Weights of a small GPT-style language model, trained from scratch on English Wikipedia.
Architecture: RMSNorm before each block, learned positions, no biases in attention or MLP, tied embeddings.
Each number is 128 + 32 x the weight over its row's rms, rounded and kept within 0 to 255. Layers, rows and columns count from 0. Numbers have three digits each. The size before them is the row's rms in percent of the matrix's.

# o: layer 3 attention output (transposed), 192x192, rms 0.142, rows 140-191, columns 128-191
# v: layer 3 attention value, 192x192, rms 0.163, rows 141-191, columns 128-191
# q: layer 3 attention query, 192x192, rms 0.18, rows 160-191, columns 128-191
# k: layer 3 attention key, 192x192, rms 0.17, rows 160-191, columns 128-191
# up: layer 3 MLP up, 768x192, rms 0.173, rows 0-16, columns 128-191
# down: layer 3 MLP down (transposed), 768x192, rms 0.152, rows 0-15, columns 128-191
o140 084:117138075139083117111113068083079135132091099091089159123160164116168128160151153117143115095161133105081121141178133106138113164176130090153114111056136136092168128123183143126114175083143073
v141 095:109140136126071126134141174098081071100178116123140094149128110162219165126212143123072119134193092108160134102106130129094111146126115122144109172099195122111123178082156127138137122125146125
o141 090:107145120120181127149105113178153204162123102095117089089123182113133074110080152138143108152124138143208114132148115118150188130121168143126149094169080126138102099186088151118146116182175126
v142 091:089123166118152131101123111097087168136154128108137135107138074156165162138133111116144165100106160104199186095163117124096096147102132161133118059139056165157143161168109129145114136109151070
o142 083:205183134120147144192152177150167119102135165173156124156119089159132115165085137174080072114171144127088120175109137124133137159106132137065149125107168132195132185119171098149160116146105131
v143 081:139181059172109126144116098168144101127154119142145087130132090130163062129139155185139152080190175117123160121143103139216167134165104112127124167145121100108191152134114145129168099098167111
o143 079:075062142112108103136071088065174137138173181117065113084140158103112172116069153131123078143065110168131098117067192113073092127115155159108158102169137132097141168119117084041160059113080147
v144 080:167189155152136132090144113098152134153144176159191160081146084189159142137116118185094114123155095159087101075044129144137125169202095184133183176138073162066107085082084136141181109171154076
o144 081:138114124203071191143118179137167099125155136109103098115091114124097091113095171106097078152162155133134107165155112098182116128109146067148132107143134135201103142171154137073163152145110144
v145 080:119100110113187093121228205076152137106079151123065153112138116135079141121167102162100156101097132158167135176146103154107129088151096135105171102102179167133117116137128159121175095108122182
o145 079:152157043159127141151073070128134113098174106136168095125123133159130103168105126101170139125197152084090095087129195127160119123160123156137104110140100136096117200094138115137092128101190064
v146 076:124174104136125105112190159143110115143176134109120157220107165051147176156136108155165153119117140119096143112037142145137101114092136126143140112138160133127127120194206131182078103098134158
o146 079:082132178163128132096118086056135149119084082149151065080135156179192133079179185101118201129114140171157072117138121099180096147182147116133154092130094077107144066132080090118119147137119089
v147 078:136083113147115125116116184138120127128114129130072168231119152140142108105213166141184123108137062093139173100158179104138093139132093163179146157135087148109074138140097108145114143060076116
o147 083:088136131061160170168194114153116143118111113127120104049162159129161111138084095131092172108080176161136005139106137147107176091111148095089152107143195091190168106120084158146136087154181138
v148 078:095091118080115170143102138170115102129089040174197093119080092144180210145168124122058104093119085116144074119144102172147139181167084119116125114146115122091093139104135096067123120079142110
o148 081:125113141151134124126114112144170125200152109092103127124147117200080103137109104103128140255163134126113185111122172110182096057170169121131139130122135150154160144109111207135112088135133146
v149 084:110145099178134121108119094125108161181141151065161090109158104096096060129103137099161095096126161129096075116136141158077163148086116119103122137101183117110092087165151141109142138165132204
o149 085:123115171088103102143118186078128115083150106128109185102106129160168151097181094140177109120138141163142167103126160145137055091122163102123100141147049145109232122140118140111146166122128080
v150 085:179094156133107142114153110069170146114111204157138192124122121109175136152173139096174117132135162134123189171173102131121112105066133142087078153120210116112172108080162158144140139141089097
o150 085:165155146133126082127116163167137123154117112102111090149095136139066156080153144180102113085106082190227112099141113118107194145162150116122196126172109134116139164176099079135076125166142130
v151 075:109087111136120130077122121145104071110096115118110171154119067149106139168145170069169117117138169069109077167130128128190116171117103157133191102180110158189161110149150132125145141110194080
o151 079:124138085125060133100151118216124123078115148152131187065113189134104122114125117173097127173116082170131169121127099118152108078132158122121133147115168171084100162088106114108131169134131175
v152 072:110185133165157144120184122168120128141136199161145146130129167155101136036171170123080152142089149113103101098124141134067123126130107113156130146081140114114130111137108153118134185166107102
o152 080:090091099141137099167146126163112178140089135132070128131074117114128149106084131094178111158210179168166199159151100120117127160195063155132120156116083182134130106103134139197099114098079163
v153 081:072110108102129172156124158152131162162177143135133137130137101078101131114085129158122118115116174183145179155073115132152039132174133151178132103120113177140087100141158120159051133116084145
o153 086:122129127159101127114211138163102132193123073085163150137145146182128124078154097140161171134167173136072148083220129108141140146217088100117087098179120097120118110136130126113185141057144125
v154 073:127175131134096161097193157151072140117080087142093087105164168110106112157147152144151124104147133128161150104060107121163109130118108123104091056122151169148096037153052146111100108138107108
o154 081:129144145140099115120111089086175052112192153089148151095117145181140163160093108138132086064144145129126192102200161102117135093119134105138120163138134126155153146145131134145149112063158136
v155 078:187134123129103062100156161164161146123142205152122112141121114137077144119184096177122136117063091125110111155135158132132141119110112131128119149123159120098103110059124076203127132120073138
o155 078:144074175201120207170151164142109087130146101095127167150074141124122102208167132111127087089175115150151067147131139113139160149135141160087136129088106096075126134069122179133097107153197121
v156 084:080124146111066166144102179077199102104162162141174099081090115108149165153095095123140083165132112098123079141101134108129111141169150096141158106114100142117149123086183049091104148094045177
o156 080:142149075188162103124121140090121116168078072095120068194153128100172111084198121111120139168138121170051196127123165153169161137161167109159113145159103131162096153140158143121133170138165110
v157 086:157106126107088104146185191133104131139107122101126110160109145094150094111157148170175105161102169181123157125166129157081081111095092148121132119112179097134158150169145120140153201138114070
o157 085:148130183151157111112098118102133115110180073094103099092139139171136107111071110109174124135107167150159112113120099151129175133176122117163067128085144163096130136112108081104097081121088207
v158 078:121135156137119084160162127088126123137101098097120131146114129175134172081158187139139116169142139157149171123166119119086109104167127162119145096100129134165147090070138145089140106211097102
o158 081:150176171100192176128093103069122159139146120178116138124150129108106132128087067135140192073134075143100097153084106128171171126097106092148123143103154163146082166196184107155068116047083158
v159 101:106151171147096080104191132128117165128130104131151128183081108105144125105193152130120124118111129160145145088134129124127161091144117170113126131143175096125145139088121128113119135129140076
o159 096:195121151153207126144106084102176131098102128133134099103182124159145115147075143103116156107089117138156108144123097167080167178128145088125155178147099128152047096119142082137125132089164123
q160 088:127134137098130109131068122138085144092128163129127165152108147165121103124102113165123174174110129113140139111085141092153092121145105163128106038092138140117114104119112134120102034113086114
k160 088:128107113089147149160092130123138096053099114159109189113125142186087118133116110077200154138154063096150112171127114106075119108060138132127113082167130191130132153124134118186131137123149094
q161 086:112118089070162140178089168052134087115171098118125164163119138148106163086144121091117141104109098164130127099145086148079133130155106092138124128119140088097129144045142128120134116168058114
k161 090:099110148109133068093131120055128122123186048131133206095116138176144135095115117147144132149059110094121156043103137089149072125141078106150163173138119126220164133135092094186156144109186195
q162 098:058098174124060083107163092161063141091166135159104162117118133081161112180165161173118160161134108097155106135155085161108123144127106080191122135110187099084123145133165167188165139159118145
k162 096:049089102159110097139105170094100160130154100173120214155119075135128142152161131147073143123175094177134164135105082110121107086123089123177094103097152090097105115176098162169143049150110134
q163 093:115178072171135141090086144131140155152180108107139105122071123069153127117153199101043116175106164167104185096098141159127070128120156128086148150111124129149191146171182167069103138129087119
k163 099:120098185169083136126134086118113134126081128083143124116134176105106152114070130146113121176108118066147137111114121095078113138126118109135211183122128108143159138144125133136125140114085120
q164 086:083141101058128078121127170150150115158121165140122151134161078140151146212145089116111117073125064149152094104114151088106138163091149145168094154164122126144148137183151122147141148090106114
k164 086:161088166102111138100129172147070127179130120113168084130127129180171141148105117090127070169063063122128140179139098148149137142113169112136109124061126072150182114116098079133091122049144129
q165 090:208164195169171129140124132101158192132121062145147143149113164137094123093115138111152142132182111084199141112169088209142127087128098118133121151155154162129134081090127121134116166148196150
k165 089:078145142094131095082124132131167115121097128174119152099144128149180141144148147173104115183111116165097080146167133112103061073146113167085096110074183082145141090100116107129183157108131101
q166 083:104161125135177179163114143152169153141159101107111138093141097167144142181141188111139151188104143097102140114116183124122190101212122129159165102105146116160176146119116126112147151113172154
k166 090:168124148112105102135094129101113155145094109138134101169113124141044165177140112062117095142092144128132195115105174126147089117085117150152203121150078153150107149108101153104062157103133114
q167 085:117111119113120151127159122131128068077133142145114148161136150111117086110121127100095118066121100122079088074100138140116080164116073120117129164234115120097106073092084125125132102153151130
k167 090:190123138104087070134134121148159049099155114166126080161109092150107083134116100078155146114151161136168155117109137110128098104054105099123159195136130114169180145114125094143142115173045184
q168 090:118140126045122159080117148188160150118108142149065137142112101145149142121163086144151121125092099157113160132155051121138109143209167149110149120096155112132174133128091124103069088111119186
k168 091:133164166121097108174176142101075148136075143145104114165160134104089187143161085143107095062119103081122132132144132189110106194130110078115112166160167136139209149113133137152110152100173103
q169 082:143165122091126113144081129191149173133109066139115105164110047148136092136113162113152190136119136132129076129118114079145189092113111051149155128127066134101067103186111121129139139124141077
k169 090:189100143175129156082180150157158113193123130160155099159152117136092218130113111100133088114152090156185104191122156116155183116058132109160124109127139114108149123129112081141170095156116105
q170 088:151121138137174098067120175148121084109124149159206163159139109155116129156159086163141156134182148138137116149125155071186159118142072103146076136118124181130049156126090116118093155097158109
k170 088:098125090065130102120110133140121139091134094188110128162134119122143148147115158120153161133139143186147088118076141123110114153115183093127147132068171116156085149135101137082115089135115116
q171 091:116173111107099169169114104102101111137132102130127113131141107160143114089118111122146182080116127094182151122148102144069163159127117126142145147111137110093173124086103124099112099110093173
k171 083:054145078117166136128092128161117154087086124104134067087107170137177120129129088124177132083071182127163119126116166147135127156103072122155075127167080136099152133177158099129130147090114088
q172 093:112130081148124117148118100203117122126109161114146129167111191119182127132118082113105108149088119133118139088148154054102076136140135169107112129118135119131104167135117101137194193160109189
k172 092:179120120143075115096144122107121148132130142144134088121142185147107143136088107173136170168178119161129111185159224075105035103116105187161111144121114081074103160159087153099124126089145091
q173 097:132110108104084093132162152163051155153096147090157137154170105111072135132125161131144114151116167094137162162080107087178154071115073119168138037112092145084120044132146173143135176151140153
k173 090:138085112084140084144146147126091197071068098230132173101173088161128078165129174104104160069121101162145135155102180137182124092100120124137124143083150134159155085157115123127132132149135148
q174 089:105152134101103139162200190133082159161060143133155142152118151137163120162133161140140137123167106168143142173171146138134152145176177161142077103098179011116166093140149146140092116116159112
k174 090:133137087090107113203127183086142101175067111138160173163146113122126133189143175131093100149147124132099145136108138158139155165147161148174034195150166081101155181128148112107143096116072138
q175 087:117133176122176099184076122078106123111090157078127125093139171130099119149121135089134110111141105141140143108148157144148111161089125129114183094108134115081123106133118114162131170081111058
k175 089:128156110196138101107127146120222113126135125155151201142100076146131087109131137145091174155099127112044148178095125077149085144122095067085068113169061104085160066087133142113121159109146159
q176 096:132180130185120120118135144083091114120060172099139130102118169167136071151081146101170122093080079166126127126189089154039132097132126093122100097138121141174131167104064117103132144104120093
k176 097:209139112042131131155088183108117122129130145169118098100110116128235085107060128126104067109078101195129142143097168155109091107095152097121141177162130138115107150122176139156066091165039111
q177 092:178140108114107103075131143112159086113116113134092067169141135117116116140127139123132103156142191132145119079102107101152101148110085106103193134128143101126166116132134129096139143107166187
k177 095:150131143122157117105174128104094126114078145119125108146185116127106170154155076127116113060118122104120109118196111148124190128178111141076129136124115185152104134146114120123159138106129150
q178 090:096132118119105131125088133178170125176147132074181145158104125152134126140125125168149114205172114128159105099156144150126231221111070107143162095125129138111115136141166119177217165187138127
k178 096:110136109092160122099086146142120158189137140162170162127117106119119148114147113164132137152175095164147170115157213134119130077167134127178025063079153097126068103105093092145132168113109129
q179 089:120119148120062108096139141069156166127099136162159110170151119134120152138158215147117176117118116148188145173179149101152145172116128088169116105136145131191091114074186118070151141184112132
k179 086:162107122095120086136123138102152137098127077142147135142082157111147124113140114164139094132110159187121161131136103137079045100161097119183171144148073140140111091110118133114154142145069109
q180 091:150099092107156155189079139151171154043129136103080157085169112111103107176128213130108120140123144129162156103096175169092114102193105088098154118087159195214092137128127082184167121109183110
k180 090:110134149126137102136085129151164044137095073132106134114153109101129138158163150117027113187148124126132117136083133070132078102098103141100128205127101159118060106132148088130095107044123141
q181 083:154071081147157123131061094104135172135089133069093162157143090096159131097123137093100140113090165095193110114085098132195087185059120117105138108157109097158144080173139131132131135172164112
k181 080:076090175196132083157135135177175144103130143101163094138106129121133164170155170098173174179156146100111168157128178133180147107147067131157137150077125137151155111083111100118169114130101136
q182 102:146129090093148135147131147136126089160134091120138157106138089181109091166109126095093079127174156170119131087103041100186123076125145175176114118107132163110174116106145127163123164145075128
k182 108:138090158153138156130184092203130172151201140130139164111148139094133142127134108112092128109108131099086098141238075082128186089138132163087188147120161164141159102144151131118134201098146104
q183 092:139160112127093034124135166178166133082111111179090064098062139096101103178080162198163092058148112164136153145186115110132119187090143153155128131136170129094132161122132168147107112110066150
k183 093:144081156099124072199094073150122146131166086148137095137140128115071172133108163170142128119082085164128122118129104135104164223097128120133124038094115107119120121189140166136151145133131067
q184 084:149197129112125142135108136076102160139124114123105110148103158110160147173064128100107136103155160135099099187087131160158158089155155144155128141140168105105127113123171138073157136113169084
k184 078:143136078164137155144076086101146099151135106133158166100162188145139198106105169122122163117141124145120122129132115098204124052138112135136124115140100091124199107093183132082082167151112120
q185 091:132155056079121113148119080093125154126149152063126141141138141163139166111086177091139061125182220151160109113176133139141144121184161127123155096249072153104089119163121166168116099122104108
k185 089:130078109143126119094072117096151133118145104139131190155172192096106081066111183122138112104129171139116130163133164090136144147183162115098125117143077116149146068131108151185128110100119124
q186 089:102055108064157158147123100133128142153112149159134068085107137117195138121097172165190061174124079214114105124125073146117153112134162111080155104137046137128105191114148105122130122189117148
k186 095:129098124126102130145109122150158150118189127172133132113135166121110132165126124098157115099124058126126132144181101085177158121127151077092118135128158119108123153103150114113097193123187192
q187 086:152118134089155130129135188088157129142119057164065085184123158132096124103155164114144151135128058107127108150119095093167189163142170093128172170162090059077117159141142105123157155076141162
k187 094:146138150145115213110139103136087108119117086134121163179107098191103104098097158123192092054135172114143146088207188136180168139219153073149184095090145152147164145078132148104143188111175133
q188 097:164121092132102117138176107113103126210114116229148114218128133124115161152118125126132114172102141113158128169066109116139123145093139122202141197126107116132146178128151121134095119089067134
k188 090:125135079177121155144163101128153095128132153124142103168196099116140084153102091118157105142111180151138165124137153164155159139128153176101122106097151158113100124137136160117094130145120125
q189 094:123138167093158157180130127168089161117189144074069156133177138123110160080111137120175125181080113121125060159177160175117127158143145131103165106147214109153114160150107078166159126115113140
k189 096:137179152109097139107119154119113119179121059110082205120164153131069116171146162088085144152111136160126106113119114130164065130152082174148064162157144146131134127090085103173074140098142092
q190 091:067153135115134092194132057182149108102093106104143101102129112167167132137116165131157129128101151127151150126171114205110123194169119160158145105137086109134151195118180140070128105149125137
k190 091:113189155147144169179076129144157091139072138141086142084127123108104081124159136136096144110131107167093174088085079136121132120152123111095074100118135192114080155129153102058145139137117098
q191 089:137144162144079123149146124122182064119093142108138136129097072157086108188125101130139155079142110157088140058153141111098119108116157169058123170147120174099151104111066096195108144096132185
k191 096:190108152103127135126118091160182117114171161158109101154124119138185143168075085128138076195059114117144085056119106065119145180136168152109193123117108146131138118120135093153133086153159176
v160 083:152137048127099120079104107055133160099149179141111102147112154139085079123107092099120139114107089114123134154152112126078093167101096150120111116151125142047147075129122142119141103140197118
o160 103:179115182133106155156129149126154150120110111120120199151123154139158130108118149175134113183169110111144171095125160127117131080173147120162175139109132221115154166119118101156157176102035093
v161 087:165129125193160111078162139160127167136089170093083182127116110157111186140168110101095117184151145133119148143120145110126091133071106097125097150111106105081147102043149085157132147133123079
o161 105:083054066145090109085134102162081073127124122131139100133147151087136089125135157125146125128077108121034164101089138116151186096255109162131172129120129166164102188161140159115114130094163197
v162 093:110087101085091117121175145163097127106123088108110138153225097172127123158210119126123145146141124161109124165076186132158169097175090153092148187190075165191112154060095142116116137132070145
o162 114:079084128176113128116090122130098095109106137117107165098135148135134122101043133131170148081123139101164135085140115118059106183128134119124111106141140100136113111084122084137206091115179135
v163 085:140135123122111154106162138139113128127125141128145086097126126122139118124183146135070147190146097159049088111111074137162145212175112086172121099126116115128086173132183092091197132142100182
o163 097:123132150099164105136144171085097205116113132136104121111090092112159100102131092118147084115076131110151163147171165100106148096113120131092073154155149100091180147095131145136081115166163130
v164 088:082139060127138123131196123080134188036151104152140078123141114120111119170109116130090122148137106156133168126142137177140080131177069092132152096144185157084093225112119148139107160115137093
o164 097:148162164132164132072102115103140079165131168156087177128078153183179126052103080125161152121132121166137093121141174106141158122173174129118107162135165094172145084118099098103150125115170147
v165 087:124100188143129142173119047110095124160140107149118123137109142201148140140110214135096131112112092086170125059100128131139135089162108057191160163167102107103099075111121131107108207106094104
o165 095:135154109102151127114123130119175179076085119121097130121139118099101149092158087116103144129106174124136104146078107126116130174101181103070097131086144138137113129154095134119121080170172140
v166 088:209167112175158174103146152125207176121146148122181131175121104127144113116153136181169116089130161144064120143149164145140120119182080147124143111155127097101156117102096136088078133080134154
o166 099:078129101142155110156127087076105074170054155136099108112083114114116102106075104128074127067126075089143089144100081093122083096116161105127144124155110129104116124141107137167151128197153081
v167 087:179156103124055094153049094106142181107131180194139135088175127154104125174093149092098208149141152159061134109145133085116080155144157122145106107127096158185115137095093131105127120171078097
o167 104:110141129135146129069190159156051113131138109098173143121136091148164143113042084145151099141131099083118144119090157128128148105123091138199123184196197119107107161125121168195106102060142111
v168 087:111135153135153142139106105175145090145088157169177133117091114147140159134113131113123147126095111120151090149108100119062128121121160137088125123168095096174122142158106154084100075147128140
o168 102:156134098100147183143105144088146145156143073108062158182130151122165119126122177114139167047131123170149135144145144127146119105123089135125091143079173123090135139112124107117142128178141091
v169 088:176107117115125099085153061064061138170136115123088192179126133142115171082156094174111159173143101125144126188136126124144163161097097121090082122081145102122123099122159102137164119106106155
o169 097:092141108142100097104120176182089127107111131135177080149158084130172092151131139091121111138127133118123158153130114160147144105150186095134144149143095150124092131146115079157121121114167074
v170 087:134089157088144104107078139112149084076099144120153172109161137155112094125115086118124118073181108109156100090052094122076135129166156141171144101096111116220150171124164138104126182132052093
o170 102:124082045137137132070096143139073144166171145133113125123112092101129092201147179120165189182104163119120165189130176134157144127107074132082096131134155103079112128118119171137119065142084140
v171 086:090141152177063101149113129116091132135118145137095133142071049113202174120148179087130097162151105182167158158106122116203151106130167074161142096124165150148142126109131102102107125103225108
o171 097:149147107113182155083160093101150119110129163112179106135146166091078089161124093108139101149102138090162116091154196149133159149122068112103120160156095109150141095109137173158151118100157132
v172 091:158147129148122122162124130180145153166174106154087137092176111135124150129125143110157113169145103165123111096073112219075063144180100180130068109127144117138150067121223123156171164176101144
o172 106:119063132086120063080074145154113136061092137144129078190105165069116129140137174124115098115139137095122139155139126132152122140089164151114140131111106137142075189090097117097135116097122144
v173 096:162117154130133106107112129170094118124168117154133132114173108134113136071189186142079106083121099184066121079061097098160137151139157184108144135142215119125117156200149101129127147147154116
o173 101:084158112140131144175102142137127167155123128099079125125114179055148101115107091113181118204170150166166087196162207097176146113162098149166104159130101119106152126106106154080153092115165099
v174 084:113128119105184097147089081088077183165159094118119123084135170136143114117140134080103095128149181147126088158176120134133151102113189127174091120147106144117158118124111136123100121103131104
o174 096:109113176170087122081116145090159134149134150133117064185100097100168157114243119140152125109143075094111136111071115100105126197118124121086099152151123102116099087147129131136093097200111148
v175 083:115135177135131176122121147122076157211093098127159143143059111196130168074119110176122111140119161105125135130152067107152162129111143160142158102095170117147126136129124092150139089044158149
o175 093:160115133226122069081152154172129124081123142157107146140139078080120125151149091122103142100104095081113146132150150160110128121116096138126123130064088167131106131110086109129078124150051095
v176 093:154104149158154124091163110096150143134125110063122146171094161216109233139180125142066138148124152072177123136154120128151166136162145115154047109098049111133077122127093076105114086060111178
o176 107:122131139120121098180161138167072146090063123101184157073155089071090092171098144111093126147150135157113121139065123086162102101109084147099178129148159158110184133141126145128083149148162109
v177 086:146164159141100115171159093128082111104169192130112110157178080052118098130218137097139164141074120125077071076153130133133198110104133164124128116125121119142151138185134168136123164106122191
o177 099:089090061121176146072131139143140130067102109104114114090140221152115129096076099127180129109144143131198119148153160113193018130164137167131186134200138143143143117124137128099156108145126137
v178 085:157110133162205171088089134109125151067137184131104139088148180143106119137103109098166183144090101125122103096144093142133155194131159185104175082123159139146155145120132136134155124086114077
o178 096:107151132108041121121113167146115124138106118136156128134100133080133166089186141193103119130106129153080169163127147120074098114103109079127054120106136148124126117148134155111148161165121130
v179 093:079075128096134131113103158061146174079143092075140081141153085184161151160136084136130183080104064121181105146135156143107078167068129032134140087079114147100152108181111122110140182072137170
o179 108:113116073110118096132139140155088049128138114225119152101117148185069103106054138099194118180097196134175145137130152100136144061112121143128191148116136121223122126070108138136137077155146110
v180 086:180138099097128178131115122148128133174128140063136112109162100116149123136166168144111068128134127150108101097083116103173160068204121166222121135124138133100185121081103135134139096111140139
o180 103:125106130169149122138117097136143150127102142122106094098085195117151115137089131131100176147081165075165165149123133159113102136078150130110145062108067086128101113161138139068132140157076139
v181 088:152097110094173180104187159141173062114124175117197155094172129132114149134147133096105141131110100153178090118185147129159138101124136141106121137139076096090147153114124166071090101132140210
o181 106:074123129097139177132073068056094188138168078148029126138133157122137106096116079181117141093122145165111098125156125099125153154096071165145128122105144130164122058110142143173152103078135083
v182 110:128092145152086210089136109081107158148163135093108131146113166144094159134120147160117175165119110087187138146081103096125104139124118094174121112108114155106102136045191100196176088082095113
o182 106:143120108143151058126106185157086140072079104127130148108196138129128142162150124101113125104125134084103121098186114122127130100159127143095120116098163194215124145149071147131083148090162116
v183 106:188126159105144067095126089163197127171043137185131156103136116139106112125109166164139189138120140112156144088134134112134117154179153124167134124093168156136140126137139088104075098175182143
o183 108:109134121123113163180129117088112141150183116099165127137103061134131112148097100137102084059150123079119085143143155145113176121118119147098120101169096041126136089104133184154109144130120109
v184 091:090111158110129133113111110082099157080137084093143083128120105113112189154080169113135185143066213103135166155115138154091155187125137091149139072099169132123105080110149082103144142116111104
o184 095:166094154130150133165122171139113109146142147185136176120153119109073158187163074117130069113096098082101093124140081097125084100088172170121155152122092093185130148146086189162093103209132156
v185 095:147127102141120138093166128064172152161161094084129187133130121113129154125179073154093129150108197105126176145101139136140180120158105202160114125152135131093196070101108105180156127077072104
o185 103:135121148108145104145133104135115151097099195167142064099124126142151059121126166086163122102144114130129103149087129142161100138145169089112065076083144101110067149161144104102077111157185148
v186 079:154158139130140092104111157186111160110111080077163098132154113143064100060110148175119130124124083134128078155068117100194146124160159133105097159169154130156151176054136056195105099081178166
o186 097:082123122164116168139114092105130133100150135120091185102090065120152089172141143133144141108172126177125163138224132139154095064101059074143117167105136128137087150137136127109104148135157112
v187 093:187169159174147122117155030133099113127074152153152121169082112156101122139136169118148155177167109117185152170090123095162109149165108088083109118155043165142112148070126122121099130155131111
o187 110:150158099131150125152157205135124151120091126059143099137102085111143138129084111129094132096103108123099162070161145113118176139142136177135108177173158164150128115138053130137141112118185126
v188 096:111163131165133101122125114139082155124128123198109101178150148144070131092114113101184150111099147144125134112142097152083150143104139081082143102083077113176094140128093145098132139140161088
o188 102:162159120065110126108133156141127080188114083079164137127102083139153123120135163180141129126119117164111167151119164164170146141173143140163179150129157187127194180139128085105179104172141116
v189 094:157115114115152101136177155168152082090094181080140163143126127126141123129161114086110093090063097164127111122144122126136164087151149151111073102146208143160099186103117125110103135152146103
o189 107:128129135144112116112121092095090180135133085113157118111083106147113085093137140137113146211173149106109155131116110144147060131104076147153106163140095124083154085141119187121123160146113179
v190 089:163059138173098180114180126096165142125088087120142168129100112137169152117155191106093123167137106112170142177181126127085153163147113085125120178129163138131161162080123117149118193096086172
o190 103:142149125139173158132169168140060136090120132177175139126171059141095094133105025144133139087134124104094129115120086146168136179149092092099146128134126112189073116174130162108088129141125114
v191 089:091189126105000174098132134143095110115122099090122151159158157074141107157134110168157117124168083156128162112062203176086088127119112086167124138113129169089121089155157090099115175162091137
o191 097:086110134134145110074135111091203132112122118166112126145135140194135126167112130057132109120102144107121119162187074087130142115168167138107193164130182083162104112083134096183145073096115137
up0 101:106100175158134163120126140179100168121095123080109125139158134111069119165101153088149138126132128133090086134139118156134089159140140115142163134128166152075145154146185157146077219149169130
down0 105:070185078117148122090149101123116147132127153118127071097086144162154082117115093140101123107107135110107198137155136172126079097141143118147129203171172103126164126101144174113140177181129171
up1 104:155155115197174125149177124139136138163162185135079108168175121148093138129132172135169174121104136086149153106140136130178153161156138128141123108095081136175113126147167125164218135164068088
down1 106:103131136132193129130110122133105127117144152094106076128168137120119135186171112083155120126186159105089123156134165123164041137145131121101139132180164167120112082067132199128100079103164142
up2 101:104162086142185139103118188106091050091181075118117089166110188119086127133096169149073190142095113086161123122129046144166209118087120090189143112147148085138132080139135105115125172089105120
down2 103:103169115151120108098152165127168124108133105149135125118137106150174082137034141119121130164114153135136126109128099093174119116138114072063157104105199067134093096184132118121128103089097147
up3 118:127149133149131117109130142143115126112083078105101159139143156116133087167142150094183114151115154118133148168090174129127137133159114068186153092087097133177125146163119089121094102116131168
down3 097:063108154124117108151100109111130058128092127101158136172130149123127137076161136120117140134098113085079127101155156129180149141120127074170122165184169169175123127088189082092163121178143180
up4 089:084119121123138121110145084122176099108205136159136114161140139147120101123122162212218125179150159127167104087089140104118113082165119136155139099125156163078125130123161170119122106088114130
down4 088:167139127152113140157082187200122089120083089119081171126118076154098123107151104113110146172188078087143181143107168084123171131103094128096128184113135153204130154138095084172148132165115119
up5 086:133150154084105183151216086080088106122092130148130083120110085159115174130162190151085186063119114161080114153146129101161137101145095091090138170125178135178128145113128142142182142138112077
down5 088:148144137110088103023095132144147112141099130171134134091133218122129072155172118135128145141162103122127142145206136176147115119131129110102098077118113115100180094111126127160117175139111135
up6 107:136120050113122103140158139154150121111136096123136144112141106158152101151127119144152099128163154102159156143128138095084067127162191141152080123131149183114166093110146119112089138151177074
down6 096:135072140111152070140115043099097148150177100159106083086156084101076129122151129135117117239163091129114091121106132218123099065068118108091145145184143060128119136150083087075136149114121099
up7 092:123146101119117048110116154044162174146120096076146126178153134127094154188198118176128131137185170142117102199168063089157126097169129125103152161104159142103154085182127217099159141147130084
down7 095:176105082110124166151134110151109099191097177081153140089102082056159121130110134101144109111111103114159116127135155133114135194116163176121123145149090136124135134161100121123109175141160127
up8 107:200159117092103121165144105149103132170092155077168086159174104081130131170163116147153075171137120142094119116134179079132168124118164149076128045111070169162128148083147131122187082108079095
down8 108:104088119142126051166172141098221130156126121092110158171121122147090116135131080131136140127100179158086125140122096116123114010110138114132122121130159100190187139104134110103160140161110121
up9 094:168119119177125089124135192220127068141150095093143165115135158169107075186136164119156098140168059070130118155088093142186145127103144069122127140055152072131110158138111134199144106091197141
down9 102:133141119081102197039110141134097148079174105157199099095134069147147160098072149189100080176111140115110095112096128144150132151144101142123146102103148155136156128132100107119115150155171184
up10 090:180161128157088119105140207153143134149130089089116142083107131071189081132103099180152181139158127078135153108145119151144178126088147108095058133165146110133181112135080093159125138127149168
down10 091:127089144129156113165133099154187102117167103123173129187105107080137166154194158152172104194110148142101098142112116121139094136082168171083174130188120141179112093061139100103111141113128135
up11 094:161144124116140155136119096153138138151141077145120160129115167170122105096128072152128114107128134152180119131112135135135161089075125139155115120138121157089146080139066071175110198136134139
down11 094:122095141079160121137057101132091078087082112077150096106148090177136105119087176153157216085122091118153106095096126123134175162163108176137122165147130128134120184080156159155159115128142124
up12 099:135196132094168110110121104117171153089178104141153090159147143140129168110078146145146146140129125069114152101148125165112211075167136138128108110117104118173142093099105133152125099114083139
down12 104:146071140132094174130091087133112107117118140064164140102146098117147114132136139132202114150190144135078158153134128153130153125157150163159190130090180154160128127116126127152108127147200147
up13 112:101081126119196172163112127141092172122144116116059146082160116130189103113147149165152086098167147171116182123108157090118091170066094092110134113168115112113139138115132152129087109075070165
down13 108:105121091153116111111108102107075097137143106147109130125089143147144145110152133153061126112117145113154201160106115103068151173128101163129151108107132133090126139143096142175171116159200129
up14 097:109126112156171134126157093177074069104152153079167122199124138149112062147102141137123136133084120062095124098124171152105122175102188148121162069125122085114133130122156061123130134139096117
down14 097:114159098082105176099139134118153135150220069138094115102156167132097234144125163104140114090109109127106125165143070038166149137117103116180154117111133150015199112145141158143161140152123185
up15 091:066153146112132124153083142165073148160101142103104101113124119153129153113131138136137141090121124082138145133143097115130102099123088057120125155144145100160209136184048203108152144087123169
down15 093:131170117128145144178192105074170134155152128124121123151120187064134111110175127161095083122123097155172162148138111122133146127083137126083195117187105172120084186081153139140130142113116090
up16 102:148103175184110071080175124195149097116143142125107169164139133202163103138145070097109124170206162078136100114088179212183164171101152083130124123129112135137084100100123115153161098135094136